config.toml
norm = "rmsnorm"
norm_place = "pre"
positions = "rope"
bias = "none"
tie_embeddings = false
init = "normal"
init_std_down = 0.0
lr_mult_down = 1.5
beta1 = 0.95
warmup_steps = 132
decay_fraction = 0.913
final_lr_fraction = 0.0
doc_mask = true
train_tokens = 117600000
Each number is 50 + 12 x the weight over its row's rms, rounded and kept within 0 to 99. Layers, rows and columns count from 0. The size before them is the row's rms in percent of the matrix's.

# layer 9 attention query, 128x128, rms 0.135, rows 35-63,99-127, columns 64-127
108:46 34 28 65 44 54 72 39 53 48 27 70 80 44 40 44 43 40 46 50 55 64 54 63 45 55 54 47 51 46 29 44 83 37 47 58 66 58 51 65 42 58 43 40 55 44 62 41 57 45 63 43 39 52 59 46 55 48 58 59 36 57 43 34
127:69 43 48 24 54 48 52 47 70 63 48 54 66 66 31 56 80 70 66 62 46 55 44 67 34 42 49 51 26 63 39 61 42 45 71 36 86 51 47 39 48 37 62 46 55 58 52 43 39 33 43 40 38 48 42 44 57 55 39 62 54 62 45 59
105:42 62 56 56 61 62 22 55 59 27 36 43 55 59 58 53 68 47 54 47 40 65 42 64 56 44 55 43 52 52 51 47 51 92 65 45 64 73 26 44 44 64 67 75 44 52 59 56 51 45 48 37 59 47 26 61 53 48 36 34 62 39 77 44
101:45 35 33 55 49 33 57 65 60 59 41 58 32 49 48 31 38 49 42 58 58 42 62 33 46 50 55 80 47 62 51 46 48 57 49 37 39 62 60 54 46 52 33 41 32 51 49 53 46 41 46 46 68 38 40 45 37 67 35 63 40 30 56 43
096:35 53 49 53 55 59 46 40 41 49 52 73 44 52 37 41 55 21 57 29 60 26 55 44 51 49 55 51 67 52 29 32 52 63 35 64 56 54 50 50 36 57 37 61 38 77 36 61 67 23 56 55 66 38 67 55 47 49 57 53 35 41 62 43
105:37 36 52 58 56 49 38 19 24 80 43 45 53 38 30 35 64 50 52 41 77 22 44 48 55 44 46 48 40 56 50 32 48 57 49 63 60 51 35 39 45 66 49 58 57 57 56 39 37 53 44 57 70 28 63 50 65 46 56 52 49 35 56 82
120:41 37 59 41 42 52 44 59 60 47 47 55 54 60 51 82 51 27 33 64 27 63 54 43 33 48 72 48 53 23 43 50 37 63 58 50 71 48 42 48 32 64 46 51 48 24 51 39 56 77 51 51 43 64 63 56 52 42 60 39 38 54 53 42
115:42 33 30 63 33 56 59 40 53 32 43 52 21 53 30 66 44 36 47 62 55 49 48 30 51 49 56 40 58 60 48 78 51 49 48 61 48 66 39 28 49 39 55 57 63 58 20 58 63 41 56 29 50 50 46 36 32 49 46 52 38 64 47 49
128:64 35 77 38 50 66 50 60 43 40 55 37 45 50 35 62 57 45 58 73 44 55 55 17 45 37 62 64 38 39 37 79 49 50 43 61 51 40 54 56 61 51 52 64 63 32 35 48 41 48 45 57 51 71 45 52 56 42 36 48 41 45 44 56
119:73 70 52 39 34 37 43 44 66 46 38 36 25 60 63 45 49 41 53 56 40 40 59 72 61 31 51 23 53 65 41 50 24 52 47 66 38 59 51 37 59 63 48 45 60 40 70 56 33 53 67 41 41 54 51 56 66 39 49 40 59 83 38 42
098:77 49 34 65 41 37 49 68 50 60 29 32 62 60 63 48 41 33 34 58 34 50 36 57 51 56 46 59 69 42 29 54 38 52 51 47 52 52 59 52 65 63 50 43 34 42 55 24 45 70 40 43 39 77 55 61 51 37 41 66 45 31 44 57
115:70 50 50 36 47 51 65 56 44 41 53 41 56 44 46 68 42 62 55 65 33 68 34 34 31 57 46 69 45 40 56 56 68 55 63 66 45 68 46 33 58 34 48 37 65 47 40 65 32 66 68 20 44 64 44 59 48 41 58 28 49 31 46 32
115:58 58 58 60 62 41 51 44 46 45 36 30 43 45 63 35 76 36 46 39 35 51 43 58 66 38 61 62 33 49 56 53 46 56 48 32 59 46 42 54 46 59 34 66 42 34 48 45 48 35 43 65 27 46 50 44 61 57 54 54 38 66 59 64
124:39 42 36 71 53 58 47 26 34 35 57 53 60 58 36 69 46 63 50 70 49 66 24 57 41 37 49 69 49 48 63 46 45 56 71 49 32 38 45 61 58 39 65 50 69 40 61 52 50 52 60 53 52 44 35 52 39 56 51 53 37 31 30 57
141:37 55 40 57 46 56 55 60 41 37 39 42 25 40 45 32 40 52 23 31 69 44 68 57 47 45 71 64 29 53 52 53 54 39 56 51 46 34 56 75 37 53 57 61 28 74 54 64 62 40 57 47 67 77 63 54 47 46 62 45 57 73 88 32
123:60 36 45 48 45 60 50 44 49 41 60 72 41 53 51 70 36 50 55 55 41 63 46 38 29 44 46 65 70 55 51 55 46 71 62 42 51 35 30 44 68 50 60 32 64 48 33 41 52 37 57 37 57 47 29 46 58 52 32 35 47 40 37 67
111:51 40 60 45 45 45 31 50 62 50 44 60 41 39 47 58 55 44 76 65 41 53 48 60 39 36 74 76 60 46 33 59 65 55 48 44 54 53 59 64 44 45 58 35 53 38 46 48 55 73 32 45 48 64 38 63 42 37 49 39 54 50 37 53
117:56 52 58 45 56 59 54 22 48 51 52 57 69 44 47 59 62 54 48 54 43 73 48 40 36 60 54 46 58 55 54 43 69 45 43 58 61 40 58 48 58 50 48 31 82 52 35 40 79 61 66 63 42 42 26 37 49 57 39 55 28 59 50 54
109:56 41 56 48 44 44 32 81 36 66 54 49 47 33 59 31 57 68 61 49 56 49 57 41 55 64 52 55 49 44 52 57 61 39 53 55 59 55 39 53 69 64 69 58 71 53 47 57 49 36 36 54 54 49 56 48 49 55 57 85 35 73 62 36
113:51 31 41 39 71 54 32 63 57 33 57 48 70 37 62 44 50 57 59 75 53 27 44 56 40 50 65 34 54 59 38 52 65 73 39 53 60 55 54 28 46 48 51 51 44 54 45 56 60 40 54 43 49 45 36 48 49 58 25 52 48 54 26 32
137:53 55 77 48 32 33 55 67 27 51 55 53 59 30 42 46 31 57 46 49 63 51 57 50 68 48 46 67 52 44 68 77 62 63 51 42 50 54 56 56 53 70 43 38 29 39 34 39 44 45 51 59 63 62 72 46 72 71 67 55 54 56 54 54
186:22 82 54 35 40 60 43 41 46 47 49 40 46 63 41 28 40 43 46 28 51 57 65 50 64 53 45 59 41 48 53 45 59 46 65 38 27 59 53 62 25 50 48 43 46 61 68 55 70 31 64 64 55 56 59 57 51 52 61 60 51 45 69 44
124:61 49 46 58 56 47 59 66 49 56 47 48 47 32 43 55 30 39 33 41 56 69 54 68 36 70 48 37 39 68 51 72 40 47 61 36 46 48 54 47 52 56 44 40 68 43 35 60 67 63 37 42 36 76 59 52 46 56 67 53 48 51 47 31
102:50 58 66 37 59 47 21 46 50 46 81 50 56 55 64 62 59 68 69 40 39 51 24 40 62 58 56 50 49 41 61 62 56 54 54 68 57 49 55 55 56 33 56 51 35 48 46 35 52 39 39 45 40 63 55 60 64 53 42 44 28 57 45 31
114:24 52 55 59 64 60 49 50 42 51 57 52 42 62 33 48 44 69 52 45 57 73 34 65 69 61 45 49 59 49 46 44 64 53 72 62 52 53 62 70 53 58 45 62 71 35 53 57 51 48 55 43 49 25 50 69 32 54 54 41 43 58 72 37
133:43 72 73 53 62 57 54 43 60 52 50 51 55 72 55 45 35 55 51 63 52 60 65 61 32 61 36 63 45 41 63 72 52 63 37 52 66 58 49 44 55 58 47 25 63 41 48 55 55 52 34 61 64 61 41 45 51 57 43 53 36 54 39 37
134:68 45 49 22 58 81 36 36 59 32 56 39 76 41 29 54 54 59 75 66 43 65 44 36 66 25 46 46 61 46 47 54 50 60 61 60 38 46 48 62 52 24 44 50 57 58 37 39 47 63 38 53 62 50 47 31 52 65 35 39 50 42 35 59
121:71 42 53 37 63 79 45 56 55 43 59 66 54 51 54 73 67 45 74 52 57 74 29 50 61 50 55 46 50 57 52 61 50 20 40 46 57 42 64 54 45 42 47 57 51 30 32 65 42 53 53 45 37 47 50 26 38 42 50 53 46 49 38 48
108:42 43 56 53 60 54 39 26 48 71 45 48 39 46 49 31 41 47 52 70 74 58 40 34 48 41 54 58 45 71 66 37 76 53 61 33 44 52 44 64 61 41 41 46 60 75 46 72 41 39 48 58 58 47 44 32 50 67 35 55 49 18 54 46
086:59 54 45 33 51 48 37 52 69 49 23 61 57 52 51 42 58 56 44 47 39 41 27 52 35 37 50 38 56 68 60 46 47 61 62 82 60 47 58 61 64 63 72 51 52 47 44 44 40 45 56 31 25 45 49 54 52 27 54 51 81 50 40 40
090:57 37 61 58 56 63 34 49 57 38 57 63 47 62 58 76 50 51 53 52 70 65 47 42 56 49 51 41 49 66 61 49 48 46 37 64 43 51 49 41 49 64 40 63 43 65 41 36 54 47 44 53 62 55 46 42 33 33 56 48 42 22 35 46
082:43 51 62 55 36 85 60 53 65 25 35 57 34 48 67 57 37 64 49 56 37 51 43 62 50 68 58 43 49 70 47 51 58 54 40 44 41 49 31 57 56 56 46 63 61 34 39 49 60 31 69 45 50 41 47 52 67 57 59 37 38 58 46 37
087:31 60 52 40 63 64 69 56 45 55 45 36 47 43 61 46 67 65 43 25 51 41 47 57 44 56 35 61 31 36 57 55 73 29 61 38 24 50 36 45 46 56 45 39 50 47 37 39 37 49 40 46 51 47 47 39 49 59 56 50 47 26 63 41
090:62 51 54 47 32 64 48 43 51 39 43 61 55 55 51 54 49 35 44 32 60 44 71 40 66 55 52 53 67 69 36 38 39 53 36 66 50 57 57 60 34 61 34 70 46 56 56 63 63 44 60 49 51 48 75 50 60 33 72 48 49 56 62 36
092:31 53 40 55 44 36 50 64 39 62 48 68 42 66 44 56 28 70 44 38 56 44 64 62 53 55 52 80 41 67 35 59 59 53 54 54 38 56 47 56 49 41 36 32 56 67 76 52 73 56 70 49 41 55 62 54 49 40 73 60 58 41 61 36
081:60 14 54 60 35 48 50 61 55 62 48 57 55 58 52 42 43 35 49 59 66 60 63 44 37 39 40 44 42 32 50 61 35 69 58 29 35 41 52 46 69 25 47 36 50 41 56 27 56 62 49 46 38 62 59 38 51 47 57 57 54 80 50 39
116:50 58 63 54 29 53 28 41 54 50 39 59 75 30 48 45 50 44 57 46 46 23 47 56 41 38 48 13 38 45 58 33 59 43 48 39 52 38 37 46 40 49 42 60 64 37 37 40 44 50 26 30 47 41 58 40 63 48 69 51 66 65 39 57
107:50 55 52 63 70 52 66 65 66 37 60 61 52 44 53 67 57 35 61 61 40 63 33 49 51 62 40 53 60 45 54 58 66 57 48 44 53 66 54 33 34 55 45 50 58 43 47 42 63 76 68 53 52 49 51 44 63 43 59 62 45 36 48 53
080:50 42 55 48 50 63 41 40 40 46 30 40 57 43 89 64 48 43 65 58 46 45 39 45 39 60 63 39 53 44 66 40 79 72 56 44 47 56 43 65 37 55 41 27 27 48 48 61 16 60 50 30 62 59 46 52 61 32 48 48 65 51 47 59
090:49 64 59 38 41 33 39 54 55 47 45 54 38 38 50 47 20 48 35 70 40 46 37 57 54 42 55 70 44 69 63 47 41 48 44 39 54 61 58 24 47 48 52 48 55 72 32 68 66 54 41 41 61 56 35 38 50 54 49 36 49 34 52 34
099:68 28 55 53 46 44 55 59 44 73 35 92 60 49 66 72 61 55 50 66 44 44 47 36 33 54 43 64 50 45 50 47 33 62 48 57 48 66 50 53 54 46 54 50 42 52 44 48 55 80 60 33 23 62 44 47 41 46 49 57 54 43 30 59
087:43 39 40 54 38 41 34 66 68 42 42 57 57 56 40 40 63 36 46 46 37 67 46 46 36 45 46 56 50 46 56 52 49 53 63 48 72 48 62 74 41 52 35 37 62 55 88 57 53 55 57 50 75 58 64 53 50 36 42 76 38 48 65 36
092:56 45 63 50 30 51 50 68 53 67 81 57 47 64 45 62 34 57 45 37 49 72 47 43 54 64 46 71 48 66 55 60 47 49 65 55 32 24 56 46 44 46 21 58 52 53 77 70 60 66 37 45 52 51 59 55 54 48 58 56 43 46 39 50
087:42 43 51 39 57 47 59 49 59 37 39 67 43 56 64 35 57 32 54 51 57 39 33 72 31 35 45 53 43 68 31 73 56 47 40 60 54 66 35 57 38 55 48 48 50 56 47 74 42 37 37 49 56 44 71 56 51 65 52 24 44 48 70 51
094:57 28 48 36 54 63 50 46 55 39 75 70 38 61 48 62 36 46 36 38 54 62 57 31 43 62 59 56 48 40 41 62 56 44 44 45 44 38 61 63 39 47 39 54 57 67 53 59 52 25 52 50 67 44 54 49 82 39 29 76 48 17 47 32
084:68 59 47 52 41 56 42 64 48 39 31 41 54 40 42 53 37 49 41 55 37 25 53 55 34 65 50 63 55 68 57 61 20 49 57 59 65 80 48 53 53 52 62 43 63 39 49 31 65 59 55 33 49 65 37 58 70 38 44 45 62 32 25 61
101:46 33 37 46 39 69 42 30 63 51 53 45 51 31 48 38 50 39 35 58 17 58 58 56 48 75 40 46 45 33 53 50 53 35 35 40 56 36 68 42 50 52 50 12 51 35 63 61 80 53 38 47 47 48 63 47 58 47 52 36 38 56 44 59
084:45 48 51 39 67 75 56 52 38 69 68 44 55 52 37 59 53 45 76 43 50 41 28 49 78 54 51 55 39 49 51 32 35 32 63 28 51 53 51 61 31 67 31 60 67 68 39 50 68 63 41 48 61 43 71 61 66 75 50 39 28 42 56 60
102:39 47 46 52 40 69 37 37 50 44 57 54 57 48 56 51 50 39 53 53 82 35 61 67 37 57 35 26 32 69 21 65 53 65 43 65 57 52 26 41 48 65 26 47 57 45 41 62 66 49 51 43 61 20 53 24 47 54 39 62 61 38 35 54
115:34 66 56 64 36 51 39 48 38 39 40 26 35 47 50 60 39 44 35 56 34 55 56 54 51 62 64 55 41 34 49 45 40 60 51 43 45 61 44 44 54 84 50 35 39 23 69 45 65 61 50 72 62 48 49 46 33 41 73 26 67 55 67 45
126:39 53 51 33 39 62 30 67 39 28 56 20 40 34 45 40 55 59 52 37 16 53 52 46 72 54 50 72 35 37 41 44 36 56 63 32 36 38 55 54 32 52 51 66 50 43 65 51 78 39 58 86 55 64 54 57 33 53 55 44 55 52 60 46
089:58 43 48 63 53 40 37 64 43 48 57 53 55 58 39 51 36 52 44 56 57 65 48 48 28 46 41 36 55 60 44 53 58 54 43 65 60 64 48 52 42 44 48 56 68 67 59 39 52 53 48 73 47 48 54 55 63 42 63 41 47 46 43 28
122:68 48 69 47 67 31 61 30 62 44 50 38 49 37 57 35 48 56 48 58 46 46 39 72 45 39 56 50 39 68 68 66 51 41 61 56 51 39 26 62 63 32 48 34 38 55 36 54 45 36 33 47 33 56 38 10 49 64 47 47 70 43 37 48
100:45 77 30 22 54 38 44 42 40 47 51 50 48 47 44 34 43 48 41 30 62 44 41 54 56 34 39 63 57 36 40 60 48 58 70 38 39 78 65 42 52 51 41 65 38 46 67 58 60 55 41 59 53 61 56 61 44 54 52 59 32 60 61 48
119:61 42 49 60 43 46 58 43 57 47 78 68 51 25 53 58 46 73 45 61 69 54 47 48 58 49 50 40 64 59 54 52 46 42 54 56 62 48 80 33 78 48 42 63 64 70 38 71 33 63 58 32 48 46 41 37 41 58 46 41 47 35 34 41
105:73 69 49 50 65 66 56 36 46 58 65 67 58 39 53 47 72 55 56 47 74 53 37 43 56 50 53 46 55 52 67 57 51 37 36 53 66 40 48 39 36 38 50 58 49 56 31 68 30 42 46 45 56 43 41 49 53 55 56 61 20 78 43 36
076:57 66 25 35 57 49 51 45 36 47 43 49 56 46 59 35 58 56 54 56 74 46 49 54 34 44 34 49 58 60 64 60 62 42 43 48 54 52 42 40 07 44 47 32 36 55 74 62 56 54 72 36 38 69 45 39 60 67 57 49 49 50 55 31
077:37 60 37 42 69 67 41 60 39 44 50 70 45 50 66 20 48 45 56 64 46 48 42 49 51 36 42 46 56 46 65 55 38 49 53 25 62 67 48 34 59 64 48 36 65 67 49 44 33 64 42 45 54 54 62 42 34 57 51 41 40 53 57 80
# layer 9 attention key, 64x128, rms 0.132, rows 35-63, columns 64-127
101:62 29 45 73 52 79 42 42 44 67 46 46 67 48 60 56 57 41 48 46 56 50 29 65 43 42 42 34 52 45 45 60 57 64 49 56 65 49 50 34 41 60 51 67 56 37 64 36 49 58 49 56 68 27 42 47 44 65 41 58 68 52 50 52
096:41 67 68 45 54 37 66 52 23 61 36 69 49 75 49 50 49 56 57 46 52 28 33 52 58 50 81 57 65 47 56 52 52 46 33 60 41 45 66 47 56 48 42 56 70 44 32 55 45 40 70 47 52 60 40 44 45 76 54 48 39 57 37 36
107:45 54 37 52 56 60 28 33 58 50 54 46 66 45 47 40 56 44 35 79 61 72 34 45 46 58 54 48 43 34 31 42 48 40 34 51 52 49 29 35 49 57 72 38 34 36 66 64 47 38 45 39 23 46 48 54 52 64 53 77 42 36 60 52
125:70 55 59 45 44 64 65 63 51 42 33 37 38 38 51 40 26 38 50 42 69 47 48 39 54 39 54 38 60 62 59 49 46 53 33 54 26 59 60 46 46 51 51 59 45 61 52 48 42 49 66 40 55 34 57 52 45 31 60 42 58 53 63 33
136:46 59 67 64 46 43 46 48 47 54 57 65 34 48 55 40 41 23 41 32 61 42 50 47 34 39 47 56 67 59 49 46 45 67 47 39 46 44 56 50 45 52 38 28 39 54 50 57 65 49 72 50 52 51 68 44 64 32 51 37 47 28 68 51
111:33 57 55 34 43 45 52 35 40 64 62 34 66 31 45 33 52 60 39 33 54 63 67 61 70 42 22 55 57 43 40 48 37 55 57 42 40 41 52 45 49 63 64 54 44 74 57 36 52 39 57 47 74 41 44 50 88 51 52 41 55 45 70 49
090:46 38 52 73 50 44 48 61 23 63 29 34 44 43 26 42 52 52 32 58 21 47 56 58 49 62 65 52 42 53 54 49 72 54 29 51 60 74 50 55 40 67 42 67 42 37 55 48 56 33 41 46 69 56 51 59 31 44 55 80 59 34 40 37
105:56 71 40 39 41 60 58 21 56 41 49 34 60 52 55 26 44 67 57 74 52 65 42 49 45 56 43 54 47 42 46 64 45 53 65 45 52 64 45 53 62 49 60 32 53 56 59 54 70 60 60 61 44 52 43 64 35 66 34 31 48 57 49 24
120:55 10 54 59 32 32 43 50 50 34 62 46 29 45 53 62 48 66 39 71 51 84 48 38 22 62 63 48 33 53 44 56 54 36 38 44 64 29 45 48 55 46 25 59 44 35 33 58 52 48 39 62 44 52 54 51 49 54 54 61 36 34 38 49
094:63 65 54 34 51 59 27 73 56 42 60 67 48 33 66 40 43 46 35 37 52 47 46 46 49 52 39 33 70 69 41 34 43 24 34 56 61 54 44 30 57 42 49 39 54 49 76 60 41 63 35 27 56 58 77 61 32 55 30 56 64 49 61 62
111:59 39 61 55 54 48 54 76 52 55 43 57 30 52 43 49 44 59 27 64 45 32 32 37 53 40 47 77 51 69 43 49 20 65 58 45 48 54 66 33 52 57 33 41 62 51 38 28 43 42 57 50 44 47 67 59 38 52 56 48 40 63 47 58
102:70 36 60 45 46 56 56 64 57 37 42 39 39 65 38 73 57 38 62 43 41 42 49 46 46 43 47 33 58 61 67 49 57 44 41 41 59 50 39 19 76 49 60 49 46 55 49 51 53 60 42 50 60 52 56 36 49 34 43 54 38 32 32 43
097:72 31 53 45 49 46 31 47 37 64 38 46 63 21 44 30 69 42 30 59 60 36 64 55 56 73 61 37 34 33 51 31 74 31 66 55 58 43 33 47 46 48 61 78 47 42 38 49 47 42 46 75 45 46 49 50 44 56 45 58 45 56 75 49
112:65 34 41 56 48 32 45 75 59 46 40 41 56 65 58 48 57 52 59 48 42 52 57 73 71 01 58 49 38 47 64 44 63 34 57 48 46 42 65 74 49 34 47 61 65 49 57 43 48 70 35 60 53 50 49 61 41 65 75 57 47 73 43 48
112:31 71 70 34 54 26 59 36 41 58 59 42 43 47 46 49 40 48 32 35 53 48 50 63 43 58 73 79 66 59 33 52 49 62 44 59 44 54 39 53 35 75 44 30 44 38 59 70 62 48 70 64 60 69 66 54 44 44 57 48 20 59 59 31
119:47 48 57 40 56 53 35 49 67 41 55 46 47 50 48 58 54 48 52 84 66 60 33 40 46 67 46 45 60 50 45 75 48 61 71 53 39 64 50 29 57 42 66 49 42 54 27 50 43 68 49 25 46 48 41 43 53 62 40 64 35 29 42 49
116:46 70 63 57 44 49 53 37 52 49 44 46 47 49 57 45 74 42 50 28 56 35 50 32 68 50 63 29 47 61 56 54 49 60 42 31 21 68 42 26 34 43 59 48 37 57 60 54 58 29 44 36 52 78 66 30 42 59 56 47 47 72 81 52
112:60 43 33 43 26 62 59 65 49 39 41 50 36 61 51 61 31 36 49 57 56 75 37 54 43 33 69 70 54 57 42 65 68 73 29 66 59 72 48 41 29 39 54 39 41 47 50 55 29 45 44 36 65 62 48 66 39 39 59 27 46 63 57 43
120:49 62 56 51 47 32 68 68 53 53 31 57 33 46 64 51 46 48 53 42 60 75 49 53 55 61 59 36 55 41 51 57 42 42 35 48 41 56 26 36 61 60 60 43 46 41 56 46 69 59 64 73 66 63 74 59 54 38 76 48 47 57 69 25
105:63 54 41 59 66 68 54 63 33 35 47 39 57 31 62 33 32 36 61 49 69 65 63 51 61 58 35 32 47 57 44 33 45 60 74 46 42 49 48 42 35 73 54 66 30 61 59 48 55 56 38 42 50 44 43 64 52 67 33 43 65 59 37 52
094:62 29 34 42 41 53 43 49 51 31 42 40 46 73 67 67 80 24 76 44 60 50 52 50 42 58 66 62 42 48 34 43 55 61 44 49 65 57 39 54 51 51 26 79 63 53 54 34 69 67 56 43 69 47 32 41 62 54 50 45 27 60 59 59
119:33 66 34 42 30 43 45 38 49 66 49 47 52 35 32 46 51 43 46 47 68 41 41 34 65 47 46 53 63 36 64 49 46 47 44 52 27 39 58 51 49 38 51 20 40 57 49 53 62 38 43 33 64 37 66 47 65 40 80 45 39 46 71 42
110:46 44 46 55 41 35 67 53 68 41 48 74 31 64 60 64 56 46 32 52 41 70 47 42 28 32 56 50 57 39 43 64 45 55 50 38 54 52 43 38 68 38 38 30 51 32 41 53 17 74 48 51 49 53 65 32 22 40 34 56 50 22 22 55
129:57 42 38 53 53 47 56 24 49 50 50 47 60 32 53 23 55 55 70 43 44 60 61 47 34 49 31 52 32 46 54 69 83 68 50 46 60 39 51 40 59 49 58 44 59 52 61 60 65 67 46 49 56 46 40 37 70 59 31 61 46 26 37 55
110:47 48 53 45 55 82 55 73 57 55 36 28 55 46 54 61 54 47 46 41 18 73 52 47 49 38 41 44 36 34 57 68 39 56 56 51 50 49 43 21 55 59 40 37 44 33 57 37 37 43 56 49 60 46 70 45 26 51 51 61 66 71 40 52
116:67 49 51 54 54 37 28 20 68 28 72 33 66 50 55 57 56 48 66 73 43 67 34 46 57 57 61 55 32 61 52 61 57 62 46 61 60 54 67 41 46 27 52 50 62 30 33 62 53 55 53 44 26 58 37 51 41 72 42 34 39 49 41 44
101:38 32 46 24 39 52 50 47 72 50 43 46 48 53 60 38 47 67 39 54 57 37 66 52 43 64 32 42 45 41 61 63 55 54 51 64 59 52 67 41 50 50 54 82 45 51 59 57 44 43 38 37 54 49 36 46 50 48 66 35 58 61 72 49
098:73 58 43 37 44 67 54 47 43 34 50 61 38 53 63 51 31 59 44 49 54 63 54 40 59 21 69 47 41 69 57 72 31 50 30 35 37 73 31 45 43 46 51 54 41 80 36 56 72 45 62 50 67 35 53 45 50 40 38 49 45 37 54 53
123:52 44 49 60 69 44 39 28 45 43 60 52 77 38 49 47 56 56 70 51 60 51 58 59 57 40 45 56 54 54 53 58 57 62 53 47 53 22 58 42 57 53 55 64 40 49 45 54 52 53 49 42 43 38 37 29 45 80 23 53 51 28 34 59
# layer 9 attention value, 64x128, rms 0.185, rows 0-7, columns 64-127
092:48 46 57 48 75 27 62 58 55 47 49 61 54 36 69 47 51 67 40 66 53 55 33 53 30 38 45 48 58 52 41 59 64 66 33 55 43 66 52 53 58 69 51 25 61 58 37 32 64 43 52 37 59 40 65 47 22 50 58 48 38 65 50 45
095:72 43 52 43 69 58 47 61 48 35 43 58 62 51 55 75 52 48 76 58 46 52 60 20 64 80 66 42 59 65 35 67 56 48 48 51 85 41 66 67 60 64 52 39 69 48 61 45 51 38 36 43 64 45 49 42 52 39 68 62 38 57 43 44
102:44 44 46 44 30 34 69 46 52 49 47 68 52 67 32 39 47 66 59 61 62 57 66 47 53 45 50 63 43 79 34 54 54 56 57 64 61 52 41 35 62 63 70 54 47 50 48 37 66 32 44 56 39 55 66 54 31 53 62 24 53 52 44 78
093:59 50 50 70 48 45 63 43 70 52 66 42 56 44 70 61 43 50 46 25 32 48 36 53 43 56 79 62 31 41 27 51 45 25 24 58 62 50 55 53 65 41 38 35 59 40 48 60 67 61 60 59 33 62 61 38 56 67 50 42 56 40 40 32
097:51 62 46 49 38 46 50 45 21 63 35 53 38 31 67 45 23 44 49 48 56 37 55 62 66 27 37 50 57 39 32 57 69 53 49 44 39 42 39 61 41 45 73 45 71 49 41 52 25 53 42 38 54 41 55 36 58 46 62 67 59 43 58 44
102:36 51 52 59 51 56 52 53 39 44 42 57 55 67 56 50 50 65 36 63 27 46 68 58 45 75 63 43 38 59 65 35 43 56 40 41 35 60 44 69 58 27 31 55 43 59 41 35 40 57 59 44 50 64 27 43 50 48 42 40 67 31 60 47
101:56 44 50 52 66 32 33 50 46 35 56 53 49 56 60 44 51 61 34 66 48 61 54 44 51 72 61 56 64 62 37 57 49 49 60 30 52 40 44 74 56 37 57 22 45 55 55 62 34 46 62 42 55 37 58 61 59 29 56 49 76 56 40 50
101:41 39 51 44 44 62 45 71 40 43 51 67 51 65 35 40 55 51 45 47 44 67 72 55 48 61 50 64 40 52 40 60 59 41 26 63 63 59 58 65 61 59 44 52 31 45 59 44 43 38 61 57 58 39 46 10 46 38 76 61 42 60 41 64
# layer 9 attention output (transposed), 128x128, rms 0.0958, rows 0-6,64-70, columns 64-127
103:67 47 53 47 40 48 70 44 47 45 50 60 56 36 58 45 24 57 30 64 61 55 55 40 51 44 51 65 46 74 70 45 63 45 26 32 28 58 58 55 41 43 59 36 37 56 42 45 42 65 65 37 38 46 44 33 65 44 68 54 38 37 28 64
097:43 45 40 56 46 52 40 39 45 53 34 46 41 56 55 29 47 51 32 57 35 56 40 51 56 55 24 57 42 58 68 56 74 54 48 39 43 55 57 64 57 48 55 34 54 64 70 76 56 58 57 57 67 61 18 32 56 65 65 48 56 25 43 50
107:52 55 57 50 36 67 62 57 40 41 65 60 68 64 44 41 52 36 34 59 58 51 40 55 40 73 36 49 66 38 56 34 59 51 44 33 40 63 61 51 37 61 60 44 67 43 64 46 45 70 37 35 52 54 70 64 44 33 59 49 55 68 67 63
095:37 53 41 43 49 56 21 59 67 71 49 48 48 42 55 66 64 53 53 43 67 49 26 52 39 50 35 67 58 57 37 49 53 56 66 57 31 34 46 43 39 44 49 49 32 53 41 60 53 70 51 52 53 30 41 52 27 52 38 45 65 28 33 57
111:64 55 54 29 43 45 42 55 50 75 39 30 42 29 54 33 54 75 42 44 55 64 73 50 68 41 31 48 32 71 39 68 63 58 34 56 45 46 68 59 36 53 43 29 43 41 39 57 62 57 56 40 49 40 64 42 51 55 65 70 37 76 42 52
095:45 72 41 75 51 52 41 29 58 69 73 53 19 41 31 42 41 47 40 59 39 69 68 53 69 44 52 50 39 58 43 54 59 55 49 55 33 36 37 48 57 47 57 67 35 50 46 51 42 33 54 49 38 47 42 42 58 48 52 44 65 54 52 74
111:35 68 48 55 52 33 42 47 59 51 47 43 58 54 42 47 72 51 58 53 67 63 42 61 67 15 70 51 46 50 66 69 62 67 64 50 53 34 55 51 44 44 62 54 53 29 39 52 60 44 62 34 64 45 57 41 50 46 37 43 34 36 74 47
086:44 44 50 54 39 41 38 76 73 45 60 33 39 42 49 48 42 50 63 57 48 52 37 75 58 40 51 54 60 55 33 60 54 67 58 58 43 65 58 46 57 57 63 53 65 49 70 63 67 62 29 49 64 74 64 71 53 70 42 45 65 57 45 40
102:63 57 46 25 66 54 70 79 40 41 42 68 72 62 54 63 43 40 40 59 48 41 52 60 36 45 52 56 43 65 35 67 47 51 14 46 71 50 53 46 57 65 53 32 47 75 51 42 49 43 35 25 39 23 55 37 51 24 38 55 51 52 63 41
094:59 46 40 59 42 33 66 38 47 38 43 43 32 42 57 54 66 62 54 42 48 67 71 68 42 53 53 62 39 36 48 42 50 40 40 91 60 66 45 57 56 53 44 58 53 54 52 60 48 52 61 46 46 46 45 43 50 25 56 76 47 27 21 45
098:65 36 46 48 49 61 42 47 46 43 75 45 40 59 51 41 29 48 55 63 72 64 50 39 62 39 58 47 50 73 51 81 47 45 42 53 38 55 55 48 65 64 63 48 47 61 39 56 35 42 63 46 36 56 29 55 60 56 61 60 37 52 44 72
085:46 44 47 58 50 35 62 69 44 61 63 69 30 58 45 28 52 52 43 46 42 45 57 54 48 56 58 34 52 53 55 33 41 20 55 32 55 39 55 48 59 66 69 43 34 43 50 67 48 75 34 42 39 46 60 75 30 31 71 49 53 45 60 53
105:48 50 50 45 65 58 32 43 59 46 50 47 64 36 66 44 41 41 62 38 63 40 37 73 60 49 60 53 37 49 33 36 67 25 61 56 55 45 44 50 46 52 53 61 49 29 45 35 57 32 51 55 73 34 64 39 63 57 43 36 56 48 63 45
087:58 34 44 32 30 55 46 42 65 37 35 68 32 44 50 54 44 47 42 58 24 64 59 56 39 52 57 42 48 67 31 47 29 28 21 46 63 37 47 64 30 53 45 33 62 70 32 59 43 64 39 43 60 48 49 34 64 51 39 53 36 41 38 59